Each number is 500 + 40 x the weight over its row's rms, rounded and kept within 0 to 999. Layers, rows and columns count from 0. Numbers have three digits each. The size before them is the row's rms in percent of the matrix's.

# layer 9 attention output, 256x128, rms 0.177, rows 138-246, columns 0-127
092:552444545488430482497546529514504521517447516511572528499536498494458537493485536529453488522485496523500579559469578467429525480535555527526476474458582501443557515501475417544499546439473492500495573463542482508494570578549508527515515498567495574465481442455528523477501513565482517541526494527455506554501508471488499527508502472481564470505437478473435531453451498350527456515542
100:490546522524553524524560520492472525512480465463391522454514454550422558475497477543449448464463574521437461540500523465593517531483403461458517440528540529544515453459465485528459458469480536440556519509447481508506484484516451473453477487437540497567487499445462503483448473483512481515492503533452532430493503530483509460465532475522550481491464640481450551504494529512417498497524
093:515480490513476470474584477541462486498497502499567480512534527570550498457542447547481571446498460515527457516532515493516491407522516473512460477507571576480500482533472555452555505512517498538521529514454516528488512484445460574519556510468486534493492418425539462468525459539544447526496481505442546529520467471574438406467549552509437579499490518581529527413535439455556513495485
105:520554516425507501463525514504551515591545569468545507539492520547451493488492513509549537526568582546522454488522534496481463455522486474509527575470445516549533563546485452480519429442574514546574544524501479532490434510483472470537459578544491514493517471519483526506547494499519549576490492523420526512468457448521542483507448419571480501483495420527455557567537488510441458519551
094:530505490464433436512455468439457516580425533423494558482472552536445544536502528480488519445535485536497542538452572501507468483516470494501502486462543511496535523520575478549458468479496471490480437531426458542455502466567555561491488555443519462436492461551445502489450429510470436584465555497491465559456517548459507480590471455451556443502474489495515517476458501518521494545454
098:522542428582479507543500421512484471497460472427485476545500473526516456528503452536504498492481444502522488509490510460595497517529490518515559457479466551552558515474492516488535433484490536531517469587545461525452485637537544535568424503522503485549558474553436494499451475423469507514506510531501549543532463491535466473486486587491514475550556592421491528469506516493526523444514
096:529453500466498440503540558419450511548551509519426462530529487460522470504517535529538474535499482424515459498532521483521488440494512488502467562564527485523545381511527522505448527563586530428482509495452520462493457534495603475472482482525479509481557532555474552526494568487602568480534524574535443524502573506521497468416558484508489535450475521515449484490522492521501514435513
102:516532525540439493519520502485538504500442530438499499501504481600506454439416542446538436587454537424470491467472512445516472438449564466475560531453527545470498515480519511506523456518478496484539456521548475439507448437481487556533456489473481484485516497497456516480489520445498528457488524541569456523483488449475508529569490417509455474481537473543427476512474558388410522546475
096:541515525517563495560471470487505490554502469526473495525593525548509465442513464485520545572454481544419478479581478497426450468529439422491508493519480511517535497484513555505519485527457500485476527542507549529547525484495511501462485478482507494532489611535432527477476575576502529502513520502505497585488419461516606449552530495401455545459466518529491515444480559479469434461467
098:457517418489567462477514540533486501611528425505467535484513509515481438538523524477509555481569506468511456496523471500456452534504592508542477412543501455481551522424505498442463467510540472469495528506471522463517525505458495555484484522515511483489505490494569436524380405470523486530507495556522549514595547493522551486548479475520494455462479448447477578430534531505533464530516
096:518544575554451510493492531463502472534531541449513535549562471568526419513538515497547514505487521480557439552498464423451493488475477503486417452504505507510568530476537517409521493434459385451494526521502443534500485443531517490528505468475507508467507492479515426455484532529447516456485554500554475469495476523453558543545489508472407530455519419514496504494501514607449527492425
105:441511479503510490483508451424566473498558511426434475440445491470537552497499472475524516511495556475510568511547455526483553456428514460493490588565501541458495506422510504563478521480585509541502597494563442520460447548514448443503503552522534503589493504553530488543475482528468486508460497566556449491530448526511522502480500571445451513489487524596471496497531506447465496510454
094:565474505462553489439448467518525529479439578563436559404490516557489554505486531565442511500467496538469494510480496484548516429576425470455490496518465490506545423462551527476539496525488498605469487569505462491563564444471561508461468538484569463448507433529522550495499465514529481547473522546504469545498490519499496555524450507497467454529488456493417516502543513521557520452530
110:498541435495513493560465451527484499491475493514556423477511546579480490510512504481469489478570573516492508558427519458484516509573585532466509441590440565540494494462526445492497511490498436564538535501539590481504466569476492514540526526514465502595497465477477541470485489552508454511444542510503524398517529557422483443468508484544437572479476534480536527480551506454458480503501
098:462515508546525556452521494529478524501526524518468447505532546474463489462576471531560481445545418504461496560506424419517503487480500525503570478478571462509497385478542521471515457513474542535501429486468502497494467524468487509487522393536460505521424540590524530549506459490469510503501439503376571536519481501512538501536518490450566525555566500512555529525513466489482475492432
093:527469448486470495538447498501460519555612536525425489488466543492465466572483452457487529465492564496566552450502513569577510460550540552418461468473508419491545503505481453449505520498435515470481530465451517530504441516493470520465460536484463450514568483493502553515512497564511512555447490479508476545510523556455501436543557477511434487521454485618525453541472505490554456467490
107:490532458510457452495461461422477467525513521496443469466525520514463526507470517470532624457515474565457509504495561452494436524507444488520488472516450485566535490474531444497448573501501588502524451436454526484533483401483481579392440542540520512501521532566478469432463556499564500459496511520449474509527497444522481517486474490527525463500491517558483548514545561445492512536419
095:500501516494518448561597458515575491581597560527534493485513500461530555509436527518500551480558500470454460508582500509463511488511475470581562535465481527503534537515523473437447511564520527471480555476528502500499484506504436481520473555455497488584496542546456484522496542565507489446524451390451520534468497396481467452484476473485482530519481556450508448523474438488517559493538
112:446498481423451542484517441504498455541524497496524514495527524468499472529513528477476478549432484511468497529560478472444477460495575542471586500459510489514554477488622548512466465500486580505545511524523513475493458453477446464453554514513487570517464501460506524447477490498527530534519551476464526487444500500479490492543475473519532561502426516405487398471473339480531527528541
088:525539495464493484476502521468507455458499499442475466468501531479469479527494521473520558455461483540477497499506512507543491482501554458487514553461527598521500490569430523485560575409480543503542521494548453523429494490544490517480488515538479575455518530434465543500428469481619493490462455462530505560486564419490480477458568432490413431529524556488500504504457477525433585454531
158:560488492438513472497493465572456476482502442536391426476588559545529436519468430497431542472483532454505495514377520488457523578490570533500514460486468504487543458542486501532449481535457583533520519436531468502514469496531512588557480475520485524500544432491508450445513473521497445504485510486501523558488507538483449449571505439451540501519477451512520548521476545476526486481481
092:544498587565546545556540482478476521488494510552541504501565448484495515467485508491556460496543473467425569488561553395554544504520550586505482477516491461549520489528446458540519514417536534461528547489495499560530519572413489490482520518491449508529517531527543478593534487514512514517527505579525467449552501533496536450481405477519591443503497466525489481531508524469472556477517
094:507541407468485511470478527502510495497465526507498492479518442430513520504485538447503472442504537478478598555472510447507484454554514519495578500546520481488500533506585494491556399508564544474523482509517519498522509505618529533427456434538469479460484507568536535518582512473536506453493447445540510468497480581525459525513484535510513468458435417537418509487570460440499513545490
083:512475457544492492551425540566567570494548520447544479523553462606446474489432455498455495475504541505472536516520512517502555515461529484477504552460532514506499461529463475494580552489472464537550492416588522554518461506489489509454443511537475518492557512529515463472548465489521482547440517491483516388499413514499514449532492467568509482529492519572420484492491581470526463551462
102:517471520512467468481493440526479457532506551474449526468498493516548467453545507520538516492568439428441513497490466518491507565480502501486527521481462480492464476438583553450394491444495466619516486546494507542443469580481555491498572523434507465509482513469465438524470535515551553479492507480440493486520509499550515476509412492390509522543495484524470506521570487615458521460486
089:462473574489475431429527487502481536521504495523485454517572538469524553543447491488455483537491527455517501497448464554520478502519501486508479513445529527563479508509552522442460592443517497497424492520445563497504537466564476546544527467446502527451451556539496540453575457503536423538479498485454559542469425531448491476482427563537508519433598496486557468501539508506456465521574
098:536518503465507523520451509463499520472444509553472493530516561512539475522569480481480500498492490513466512537495449484480516490456526515568459426535539564565547526494461420471609530469472480545495491422481483519564484506433519533488458535463479547539518380525505492509491468542527506443503511517554498596548445530458497542501496505462621522493586495413486453530481476501483467432466
108:531475494490467544480572468501562522497540498524493500477468520442448449504509574447513505542467503489534568540588566541521501517476544494522542494551486553470539484505548496511480505470470433544490528547454517440452491472443464493421505495508579532542543583524429491482482565478457569533464464476481418490534439451435499554455516501546542448555519461569497573440486445504468485464530
093:428416498471513529479613565514507468478512528408432487508433520530508570511543449523550538495481565462522484512523526492453469492493427475554534505473505452571499485545517560453480469453447520441479489535508541513452507495463493534506498407514481509468474516444522445405526452522502470544483494521455475495500437604503485577487540551529465502499528520464446502524486501463480501591512
106:475519443507512547507543492522569470561466402501499466538387475447525459549489523498647481483479512464520551514557474468479486515547545499490475504531496552439492475525561522588500510472493504481547492464484389505500544520451529436560512495494503479486497498501517535447558532476495490515449502535464425495585437548488462481556491484542482491542475515464500504475521471511472449402476
105:468571466529556489466469487454448529485576483442516423498465612470494495539434503540472447539487423476518615474527519483484518497487534509465533527469508556535535425510540488496460509524461447510533487520527508563496486445549547476548532463539510503570478524408466502533490493509496457589553443460588526508496477509490514462515464526499531506509484463584543449533480484505459421460519
103:514467458484405544542538541534470562531492448505493475471441528536480530507525478512547470512471509533532440468490497481479465469560468475458469549498478559486496498511491419492534476488419535513558435479512526476458503462499507543483469458626500508531487525513453557512476420496437472501439460502498499592553494489505471583489533573505495496464449486513632471512454558472419472466505
083:503489462552500428494521495585494489523479522506533547491492500536565499498465483449538591538457488511495533527461559517474472498503468532473486491550474430479496513493529461469474501410486513526505447515482535484486530478452540564583555586452404471494419467415494595507506513467490536517539550497466524476438487459476515557534470444442545503451478469469522489463528530449578565418510
105:430516514572492510499449562495496508568534504596545473453503493460477533506522503552527574466467500454448488486453553459505505542526505534456513464488485426460516478449459469459467543518460495479517499554526567478489525566442477472550475527471472483476534537473578511504572433543571515498482448506493446477503556528603494493514451485521463497636530480496515529471438436548490528480444
106:492543510531477516504511410487523566434514458458524439512501488496498491508537521541524470511444543550502472558513455552477448520542485498582456519487464466495477432520474506551523457444458531468502475495583529527527448522526454436586467536542600537457442470459507399511515575479495510474502468496530546549512607573533517516483491496535517508524573495495513541495524432483437492441548
108:525536485446475478509552544504475482488509540397521559503577516434460540455530518419478505389481525516511485522508535493492487491505549540470452513528508458501530517498476503532488583514520518461401469507493482475519471473515509457455524397474544537523502448562485460477500502535445491537467508416574524478420518533542463419595447563496508464440522486510480489545496558533496503461440
105:552487550503542478488461482543485502480518441452557447489508452496484614563442488483457498502496520441506433536534500501437526517497537521564524479490488524516376561549479476519490483501493438474488495504459519555474515520570452456484585566573448469501512492544443415491493516485486482477521448490528521459506548447506501603560460541435419514530510468535544473489508521469538516548536
103:527540498510540469521458541499505500478518582433445473473481462474504513491505532495541453475464423509572515439574475437464544485437517549593445483488484484468563459497527555514477514572501509487496498460467477450418491488470482476442446491467496498460438490550513511515569525520507414457506474539470528508483594465440476467550476557426483451527532401510479528431468433517484475470507
113:450433476534438465439477538466525470527483437528504447465411481485563461521486509533535538486495435562509508501470490505447497502560502507468493510414464566551453503527459526536591529470473533558532536458513474544486455379459515516438529457485497535472474472457468535468470512526465490420431458581486464491538505527479509554508437541503489573550515541519480510474462519500542452440456
099:507508531480516512535514449493525501464535537477490449523419504471531517461428504517557398558576414416512470496481470552510570569583473493515536564475531532506488502535448491507502517506544488498417492471486430444563564523459440509514501557495493455530561520463486512512505420471520579510464450497468482484608522468536511487476444450502522513473453485492543523446486544525467470451543
102:572500508388450476467567481535544511491423549463550493480522475484434507472536440442518502452509456572495556516495499487513552511478465506541508485527447538535477535438546473538458502532489503543454472522513380543521501499508490454474435515570548515485566603526420537425510536511477544470464547458486512509474527478566469556453525446444511473522484501511449511461561492501487480491539
107:499485529533527515517533487546518471523519513476500516441415525549502494553568482498447495465521527548519485470474495497545563487436450548515427481419518536544535404466454486517498509497481478553459449523537525428541542554495486466427480472476455520518546498471487459529509564496463461480571422505479517395534500424489430602505489556501524415487494501471460446547522514487435488507543
107:490476474494529547498421536460520499520528513511470458511461490495428456439443534494473478486547483518491506479491482482525520509517466416477505485505499486439482458479488607522514510600479553484490551483526517528601503445382556552495476532520550499475474536532504459542542518483482499563542414514510505493447566427424501445473542486503563436535546522518502467546412467566532483499462
095:574388489433537562469513480484535568370511502563455559515508510496504546533532510488566563522467465491488529521554512501515510541565502455489557543503516415480534566481497464526503531564504502491465450480482450519512451504512520533448535544535587471470493543475499514451487561523518444550538497435460564430471549454491525538469538506473465503453461539513557515489504510481519514573534
097:479471518490425502517505507514453454407555528477541484511485543517522530423490502460486492488496518477499499455485492462572552582491492418485506525469433528520547427498466500514563539460477471471540510427410508503515511461522399552461511496509442498431550484550475506477503434395448533491491572510447499485550531495551460425467546505487439512528479532442528475486522421530498555482527
096:473517425500481482508456465525434494496480498503586482502498557493517480453481434529567477544524563536546461505507522451487478531527455444472517484513573561483471572544500527506520419532532528435499487449486488509464457526477563556441541496571491519550513559501532463458506486422538518487481471474481480460597599533507561450471542456504462581498505501557446507517470448445543436448502
103:471561532497567529480488485514500535516474505549483504541474523434504430551562487497450435539523486546507489506472550436490471534471467488538518554512493499531436530530475461575463543508437470541470493477483483501479519530532503527443451506473484514545469529483587511539561523575536489515450457470480548443401571431482547512424463596520492490439526514453511574431484470458507484594501
101:466467511559506499522497447571489469515546561529523503536494532519537492514586427498455485535416471554596503500519576502521478433511515512576523558484468508450538469553517493544478519465499507576513496484529450474465474470445536502503516564504506484465606536466501468478539524548555575450496535545519449551528454550489527478457512460430504494483573514571507512519478512505396499495573
101:490581530483485481584406456514513469531527560571438548512584453458531577516510498510545454461492442496535539523437591519528429431498561409528481491488458532467486477497494483533449420526535574491527500469517540524506491523482459525499481496503531475519416503554484523558502509519482517446512541516533540516544452520553573503438488484462526472504515503552518454516555502472530546424490
106:456518526451448519508499559516461506425498421576546458526504529541482524520530442480576452443543463566546561536501572540486428484521481454454495562533550458507499429578519587513473484453532483481534469486452462512510508496469458580520511458521558518494475545478567544505511564481509493550531445491484469517512553474499479532544515555532469520543529538511545491505486534500470455423599
105:450502498459520477554478548504487521538479525450515476400481576442529488508510492476543553539474568523509536476483516526472505544524533487488477588462511442510489516480457573434432580586545514531480470523501503423486511545499527524546494552474513559528464419443517545471559455535489533523502466504452448607484529460507432565491560455513509555524552532482508542480512505547443513521558
097:530474523492439440542459541496500489518556480418485560475471506472480453466500471534516512443528540518500592535493510539539528549506475558487488507537487485495486511539498488497480458510545457523486537469366528506522524448527389469546537553467526477500503502460526484516501525453442495577483504512499554576490465500451512399444494515454464467563462385482455516444604504503488540516491
116:473504497530581512485479525502455432466542514482498449523489558523488547558492489516529574534499463502487505520504529505487479504469489492530565542517493487516506461489604428531523565486563489464470585487525525522456496488560583551426539498536446532442527507445542503511519579558451511561455476484573407533564504436452528461541476575489534509478507511430494543505563439519437475499497
103:556450440471564490444496481481564471518422516522434507539430459453516502511485457470465500481485487527482458488493520520455451542446497496470533460543526441527462470498491508457567498526502419543424471553502436496417494491486487512508496488480505530537491486436546491566454532523525396476457505534483588480481543521556493423458543530447516547491510501499456516561407501495485608558498
101:517534535499541487484489497440479572455506472530480522484514543536474453521546498561441442466445489524402482495518560579518502484543487483516500456488560491494534528541526508520445530429556507521578535452515510584471529488464582459561519480513532526468558484504429451555545489483465502426538513437414466542525544512562493494426466539506510447477463612495534492449478517543510493488462
104:500445515459530410555527502484464515439455498492449474490495517459537494500549564520491563441536498438426526572509551560602429498494471398526508485446517446462544578486446495537483495470552505509490547421494518506486554433458483470445449498527412539466444532528483455513536525522464439492483480484461518479499473517560484502522481480516496405474538498461528538513439523502489549473524
106:490467477479476528459459484481556531493532508504492462512448505537532515501451550469511474493505459505497455501463559537481523508518480464477460460537501415488482493515548556486499473522483562527443439536532556494480452593444475511465524441402529579469500521480543438564517537496427517474509639521564512523447504565437578515552519513522482464529487448445583483502527569501544466540507
104:522491467518560476412546548494511492404486487460518479452518479467521505467490436544590454479490485448565460466513499504479483518556459568522492504516478455503539480602575488443519525510463456483551484457498496488586433515522490452543425518523458481555526566483486469499450507547488462530473486523482519490427485523549454431514397553459462485457504548460534515473515468480596495468526
105:531441476534476511582472452532509445488474528472534497488465510484482447522437535417421471472494513504468480577537520494483505499515487452557455469498566475497433517410540484512414491452532540465512488526446530492459492482510482491476473507533502523513541529536471513458483496527463470497502368495518491508548520458372476505512526454453515536494509498509516531496452509587491582624450
088:454555532506480469460479489454542508543487425491466489435580537558491461598573472419443545547548541470450489463552573527554476460491469542508454522550487492532471473574472498535576471561526439473516574506538558456571497472564487456522483485508494467485474498523484469518406528536492473490459543486513511493517533449513473454500505507457553536563512444521434457514539542536505487530478
099:478465511493467516547535482429488511537544511499524504495616450460584499464518487476477500524472515502520527515506552548466499478497473527481587437474467475452514450486426498543498510519476428453415474479541474557475405473511518476522517464499573482548545547435474474554574522418531530440461491481516522509476470541555431537479438447487494524509535429537484453528523552571529468456549
086:562451480574510505551523442442561442465488519528459429452485495511493518489530501459569514430515543482544552478466495519472459468502549518428487534462533544497494457488474514487527448489441469522524372501462463457440531470559478476541518423543574497545482523473556505503450476508487464451529462598515458491554413461560547465462505493480518604486502457493480488493475496504501547512480
102:455505548532492524526402486562498560493467507497498503503530443457495462498572476504472450533504547516426507506517538529486526474545483483484620459518535529498473408507479515589435511506492486557438477513454503453601501596440481471519500482537562512572530438441572481481441520508489480489493485469516503435521525515505513489541459490524528475608507556436487546509473533483506539465473
104:562484525538483504503503464539442536524490569406459466512555480475494547570547514536518522573460507497485482485506518409534506501496532530487469450468478573556497470550485512496483549498564476455389522552472549515450552507481534485475532569523474542440487504522525426517476493537514549490502508491533501517469476569551435455587544491501504499455506420507538552602541528416473532523497
111:491449526466475500566488448570542472464470557502502518487478395428566548502516503515522500494519492532533492469477442495505491457512495501519558485473545512501499431525550454509386479495547555482407501518484484513531366428453487441481548520589481488438575466553473474473585495512512493525503488446502552505549464530502489433536505471523505454487491567524545476444521501516509458528495
095:420488490466535494531513486541457465464533455443442479552574479458481422493467481517525485532585466480603584488480544524553506493486523518482414532484502530540478486512529540475537539499431476474476495420489543511548511532527543490498527472462458560494561443526514505425519514484454546493535481512505594536517428468556432513532546516490477457556513533486434433538486552481497454448552
091:590482495457446512469531447527521541539524533523614603405492590452529469504476505516511486541469511490520497448475480466500507445475463500457506471462410494505513476487493553446527495513487581490500502450566525418501506502512460464551501399513479432550523465478532492614479542531526534465521490420502527533507461484532479446537532503501500488530535560490424480514511504528508548522481
097:480509463486473555496512533427495486580574493465493522518526454526496535536535505510486465549549450556466485527445437550534502513555546489467485415460493523542476445540533490558470543510403500458489449475564539514583469526516494531527515514448479607507472549525506468549465534471459471527429482454493569472553534499526511554465480457469544434511553535586568470463467474541510546528504
094:508503631547444527472523477473535447441501585463465519452474490434521409499536533511469437530525515509504491520509540476485552477530501531545476499584420531490450461468481484510432454448483563529499435501523580544453474451489551515461521468462487458554487495445468472478491491494402453479516588482505531548508466498441534503486459540439465464528555480478453536463502526496525507481558
105:529513473503463472464503481415486491395469502527468507476406494482471563479481451526498459510493419499526488432527408451536506473540500517480482532522560496471519507505435493501396459472545490500517496502510569440524536500493527406495532515484464452509545481513481393459561551519454499461472485575452467574452531515438537423456489428507476482540500520500486554527465458536525545523508
097:483556566516533485553494510556458466511544464458545509517479501457457486486532514548585482464534509551501444481464463485511482434429523565374543495566473520523530498494526500502503529512529549498495545523515447551471482510420512459490574525569462453543468534519557492465442465384430520532558506459525511554540547483487512518447511504449446422498535510436510499523485518465500523548555
102:503536449356521568528445488564520498441527536493478521491510532414547510529513520523504530495430497433528447514501485430452420510489445517427498483512470490417504533499586537517565509437500453505530520576504529486498512479583431558468503482499530491509490486441513516525532464430459473508489452454502499564525409561506471463514553466470471499503479553497527492554515512507523480547470
094:511466494512504562488447425533525565482500441508469412461524491580469524469508539449458525479534426525470571472556402512496508367525508485526460535544507530539496491533484450469544469532524496556448486459473507539538528460468551500465452519543504492460419482463484520515521445478505529540542493562524492457452473511489461567542462493506385463515485479535502547463489466495535548477567
107:507542446454542543517521517521545548492524551491550463514541451480569483552555468473462477474491539556434537469462480518535508460543480471588436562515436529500457560496469495517506448437424556533434501475527492557512510443437461618489541490514499469533505485488530522461478537488437486508562507577488422463512498446537499481413487474523508485568529526520436474489526519535551514460445
103:508556497473485531440465513482443530499433544460509447517491490455516434470422484579511516503508488576552476520531521563521524547493516507469439509497541477554470497523521503502424505496476516526531559513534472582568485517559483537560494568460448562474482524568504524515522474470506424467449449456431460436501513486498515553511493445479466464585537448468576502537526496466556403558520
099:474538481484529484537568550429498507454506565505474539527505600388468550530529465471537496478467436460553503550548462469514509455469448403499480479532514522380548446502489507473516453487471520461506491507535528468491495495488464547461440542574551485470531458494497515520421474474562529570482510474486512534492514514506476491459498497438447460481441497453441432432473466503568526507452
101:470476492509489533431492486530511470512491534543444559573531565545459556484521518530461487490475488529449494506499481467499499477502524526558450518536472541505488532433514458510440535521508538448531503533525466546502514542450446526389510522453518466546476470489419512456443451494497447522425437536531434478441495467594475514571529497465530559464407488463471517550505488534532497392576
100:482483449495475510441494456466464457466480472459549506501414511441507506481488480516479488407512538474497519430504521518484637531538542477510504510480479467461468529509540427612491422497510492487547453523546460521516579462459547487569493481496480521546519503505503491499449490511488578522412542420492452479490442544549548428520444513512455528513480478483498454499475578546439461531530
093:504546488458488440531461504575498544539532499508523478545498570494431496504542559474525506538522473526527544507447506502482498530456488483439527542444583533504500548535561547498472565533536500468471481424532526515433502572502561446519497614499511473563542482439572487421504503473521502456450529494533448439412462533496503559461515448469481498488473558530558495553507431531494454452535
091:472522525534503492508496507540519565473522524435494430534534476583460499522500463487428514473380521548491480500489501466528497529550531434502512529505453495460551418513535504514485476452552514476498537504596477472523599527568530469486540520488508484455523475411425491474491527452541423467503466521534515488497490508438504468486559510491546502578485507501500562490464540492401513496624
102:505455471465494521516586478514466570518422557497540535497533492471494493486499479492492456472578529458552479513464510567551464490529508512457549517506421526487487540461504459463485527528516444468418506419515527577454510445519529469453505478544584626552579558457518546485479499426580506506529515578524499531550556456472505532573469503537494517512511526485492439497522444522504488523516
094:492475535517506467476508483472551557416483513535502507484509498511486476502509495464516473564480535500496474495501522541474495454581547420437530467547447517403478453560474557552512449515504484565421447535416513482515496581482538453505489459448532468395535538504430493441436472511540503505492505526549551462519491481545489476549447477346541525508482476474488479507497506440508514525472
091:518520448571503561431478465525478472526532477486463490487558448533549482563460461472550531539494530541488498434566453593459483542421466511488531504570505557468510449523454552570503451507467509545470498497481503431558479459575570538526498507495570480573560503503494468543471427569546456575472555519462455452507520517499521490528515550544448502562464514467478497521455525485515505451520
096:483530501496504565520607557558472505457537529495475505452458465480497505502401453545483510452466463586497490482528481505448511481499499549467530412489479491568523583438495427528455417516488484457410439510517480577485507449544483554473484569404520474437495487505536533578530528449447509488538455484490448523503501529526543542488547469537511546463499494487495506482515474484535545491563
091:524564563432485516494525464484484570477470555535593470457488447541438456535522536512521535457469429510546508476495550542521513453483534468489491500422496477506592405539484561499425471504506443498444525509559572445530527458550514456474498529494461462511507508500461527540518459444509476555543483442476524515490526516479458545470479507443484513569489450460516554450499461546463419430450
122:477493518467457493507538526488534498500466451463534447482472500506525481442453575534452539505400494557528522490522564446563479548454507569496494544563561514516503558546468483446534477543452473560505574462429463457572475447486517480501534498470529573499473537460501526422465457510425432507487522421527448497507436449544502503517545509543508496548533469559438509494533471453522555537558
107:541546491445543524517510416576572502513517525462480476592484413470496499490503531517533514448462515395483491498505448496527444483447506569445482464486505525499519492514436523443421516455563502398529533521509546555527485539506507524524500597489457471497443523545492447534494531492541477534475545484519530510525521534441515495558537447505439512540488583526507509482514484534417490527588
098:564611463530456490512452509501493516493538501547496475500529433563424477543501569535527520475467511513468409443491499534513506521480543489499568528444498486435477547525501483429566544483496537530420517501495479527460507502551476484553437476519497520553486498536460417442459499460583525514512511527529420493465564522525528530419442482566466418528468505477503526547469470459526458436494
102:480445517484510570534451486560515615443494507486416520505509508551480489533480461582436513554521481486503477464513527554526523514517531499479551492420552562569500464467509512442512447514474552524533447483468557520548500484562467560563465473495452473458520503515469469496495512488446491508556414541510509478482555560548582484571464433532480536466495547557475492421515514428479471472496
098:473509519488503519481547498538555524448487375526505542543519530524438556519535546535466533495470540472535553446491532494484464517471501464562442513486467560534491472543611516522540452493467455511525537469511499513486533507510491471507472491516489506519552504495549570420507529508496554596455469520475518500437490545441406566500552423508462542522515562540562508383533490536534496525530
092:481468508521501469473566574434481508554560523518504478440469514540476556541457468417460538545455546453443624500493428534476509521494538471542500532513517451485513480506551557562548501549567468504538473469493506577485486486495530492506519481469518526472526478434532516532560488515568554474418561444515500503511520504496524522525531462430453540497487491496539542529584534420507473460409
109:481454489584450525467544499477559545473538503404485530453464558486547487568493484504501509507517580585550507481502515477494571511503504483460559519574505537526526515510448532504486488471565546541517577535530476431539502480498497435494507551460437499505527470565507535497452496522555522490532458480481489499479482571518569526589482491384491518493503539591494521493389535549507495506524
091:480500522470442526534503491517531463478474540497499471518519482539486504494524532508453510481559525571552406573497466475474503456476537453444491464484553472471567481516453500540473484499497422529540574462486461502597481510550522463543560527550529529438513457469525522594501438498476452427470592444491434432497477471453514522468427459467506569492473497503574451470492492466527478518586
094:437496528433485474481470486474530497487495503465514512538510500475516486553548544474435586471437433502511568420481424443432506552516509501492462426545569520472532514483546472432515505520473490483554496444454446505558466462508509484450490473523497510547555487503465494437437548498527542542512445492419514578508568481505517496500540567550516437490508469495594469395486546517482523460481
106:513459478513492469593489513534537467505511556500526494487526482528482600489536474578493468491501523536446533539577434518503482523452482542467440445506521513434493556511517503429488486508480554516595615504541551441403514526545458499557452521482582490500511491537505517520484563504540495500509533504508468464555519486538527548517422482473529508487508509414496470517413581497521447489553
096:551497520524511552492514517482586522528497500523456511507453551614513532495551463477455479464468484569485527492492409517556516545462551586499511455499495507407515414489611512475553529453545531468531491449556472483468459463524447509533480499503474485440500509483518426444509462504479565539493536515552433504443492567504528489476479502467550525468513507426458433476519463504537572489537
095:538467548519454451496552486503509494442539499462433562543522483460515517425553548541460467447467386520538511503511556533523500521443406480599481472528481456485476562519469526501553453513496492465544532559519496486464458476455473545539544552556484544516512515503470526497569571443509472512554526513483568452485511451489494454515496532524447492499512477609482525529540547478427561507552
108:494509501518508440520502519463499472460476502472514512532461535433524467520558447572527496455516521455437436475534518443457534492475473446433532520509526597554502505542507521509488451530476521499557519503477555460482486510364478484582443499478505480518435567511500431490524540483467552496549539442556535520565404536495535531493501486525543480482418439417560492503454471462494526460531
104:467482514536448508497457500452505510501521513538512481561462493473450501474488453477485507487535515449456380512488512519481457588529499517521513524498505528545528548550622510479560458497484577469523561447497506467455498493499437444496552570490572483567488516528561414557431464516493514465565523531530483545550499591514452485410464486498490558465451466549494497520512544526534453456523
097:493534479481402545552441493492479457497547534559517512548512538550545400513545514483509507507456479571467507488521524486532446451520520516518474557574532480503426471558454563509575433495524483427517538472507548487474467562502484491471506535512536508447502514471522497477498529519391526478551496467484526521412551475539450479491558443488476490522514415584534494560557526480528434522456
094:530457555516513541512500496526445464461564541494570489543513569559537557599505439482449466547441480529475604483555507458493465506513512557460454437555466558514569468432479541558509478434466521492476486536499513462481526464500502499555498529461449535498452485537480514444579482522548450480529544401522519521575514473448477495561493509471506496519511499527531506567503528410521501474527
101:548441490481538525441495446470551536576537493480571505449526552460557528489502530411440469507557556456443511505534520479499452537497563494446478488450476485466554521480536495469476524523413508502536597523514552504467550499490468578616460495461536544509501517534510474478451494523525506481467466422533538481483464530536499466497461463438482538489483528522373505498521526565492451473504
100:529511476525437533500480500503560453495526553518499489511499570488548433478475453540497485510508484503494512472415542530493538475555454463565453428512540421487468470548462477468555541470500540518515485481518462473420448463505570471572526503519499503486530472525576532548450525483526488541470465486614571513450531502565496443492504453468573477547506530442559455481508452627475501506526
112:538521513504517529532597479495530543524528553574503487568530572493501501530526471500488463513483502508540500553519479413565499558526470528561538454526487476468471507525529556481525502479491502622466514417520483489558496460446516499532535472570511527479485492541588520470496473457479533468524470439456470466510532519496525556488467517424366531451465548478470592544532506539439519467497
100:482570455542513494465471503505511519457543548586552442437426480514476464461516408544492462479534464458495504471480520543438517445507480559497511473452479567458540524482500579501496555429471486543485453434440467442481521540497494488438442499512513508526462604483480529566529517394472437562534499514420431504468507493511501504533489507523496473455495514528528494535519413479486449462513
103:503489448471515500469553510502496522442484490531517530474442521510467486583524524451547535544557463494473500519473469591461526446465490496508546541522439521550490510461513529452476516484493569505518430546530440550525530488551530501485492545552504498450405437547503514483380511470518518485518593484399520493513507430523542469497526540521536454551475495586432525515518469504447441532417
104:483492491507556479569452497485517428474567533499508458488442452518578519535437420518443470519550436572425481562514460479490531505523489481490503479560500537546504523483502569472462535474500491477495521542510481545556523511471526568410508493546490463560444571496537500548501464468511483517459530498464438489479455526516466478529532447473424397479543567514521407529530561476460515506443
093:472519573519461487480423522461517546515552488461480568486490509479501466473491551493509494452447465420507462594382538534455515502494516423429454486560555499512415482489484460526473504553484453452475463579534511466504468454443535432594437473474522468501488524469465496486486528509482516541486529538453524534505498426434500522575476544482450497416460503511457495526553494533474472497490
097:533512538441498497482440527475547450505514519497473452541496545499504540507518469475618501526476529462516447512567459547513524430441504511445454589503466498529442521504462531494452437444460490408547482482484472477437523479444490492470429497599610527512477495518470526502556517553502505483519461443523477468478520485453472540591528574527474540514567518529442454504521530465514487554509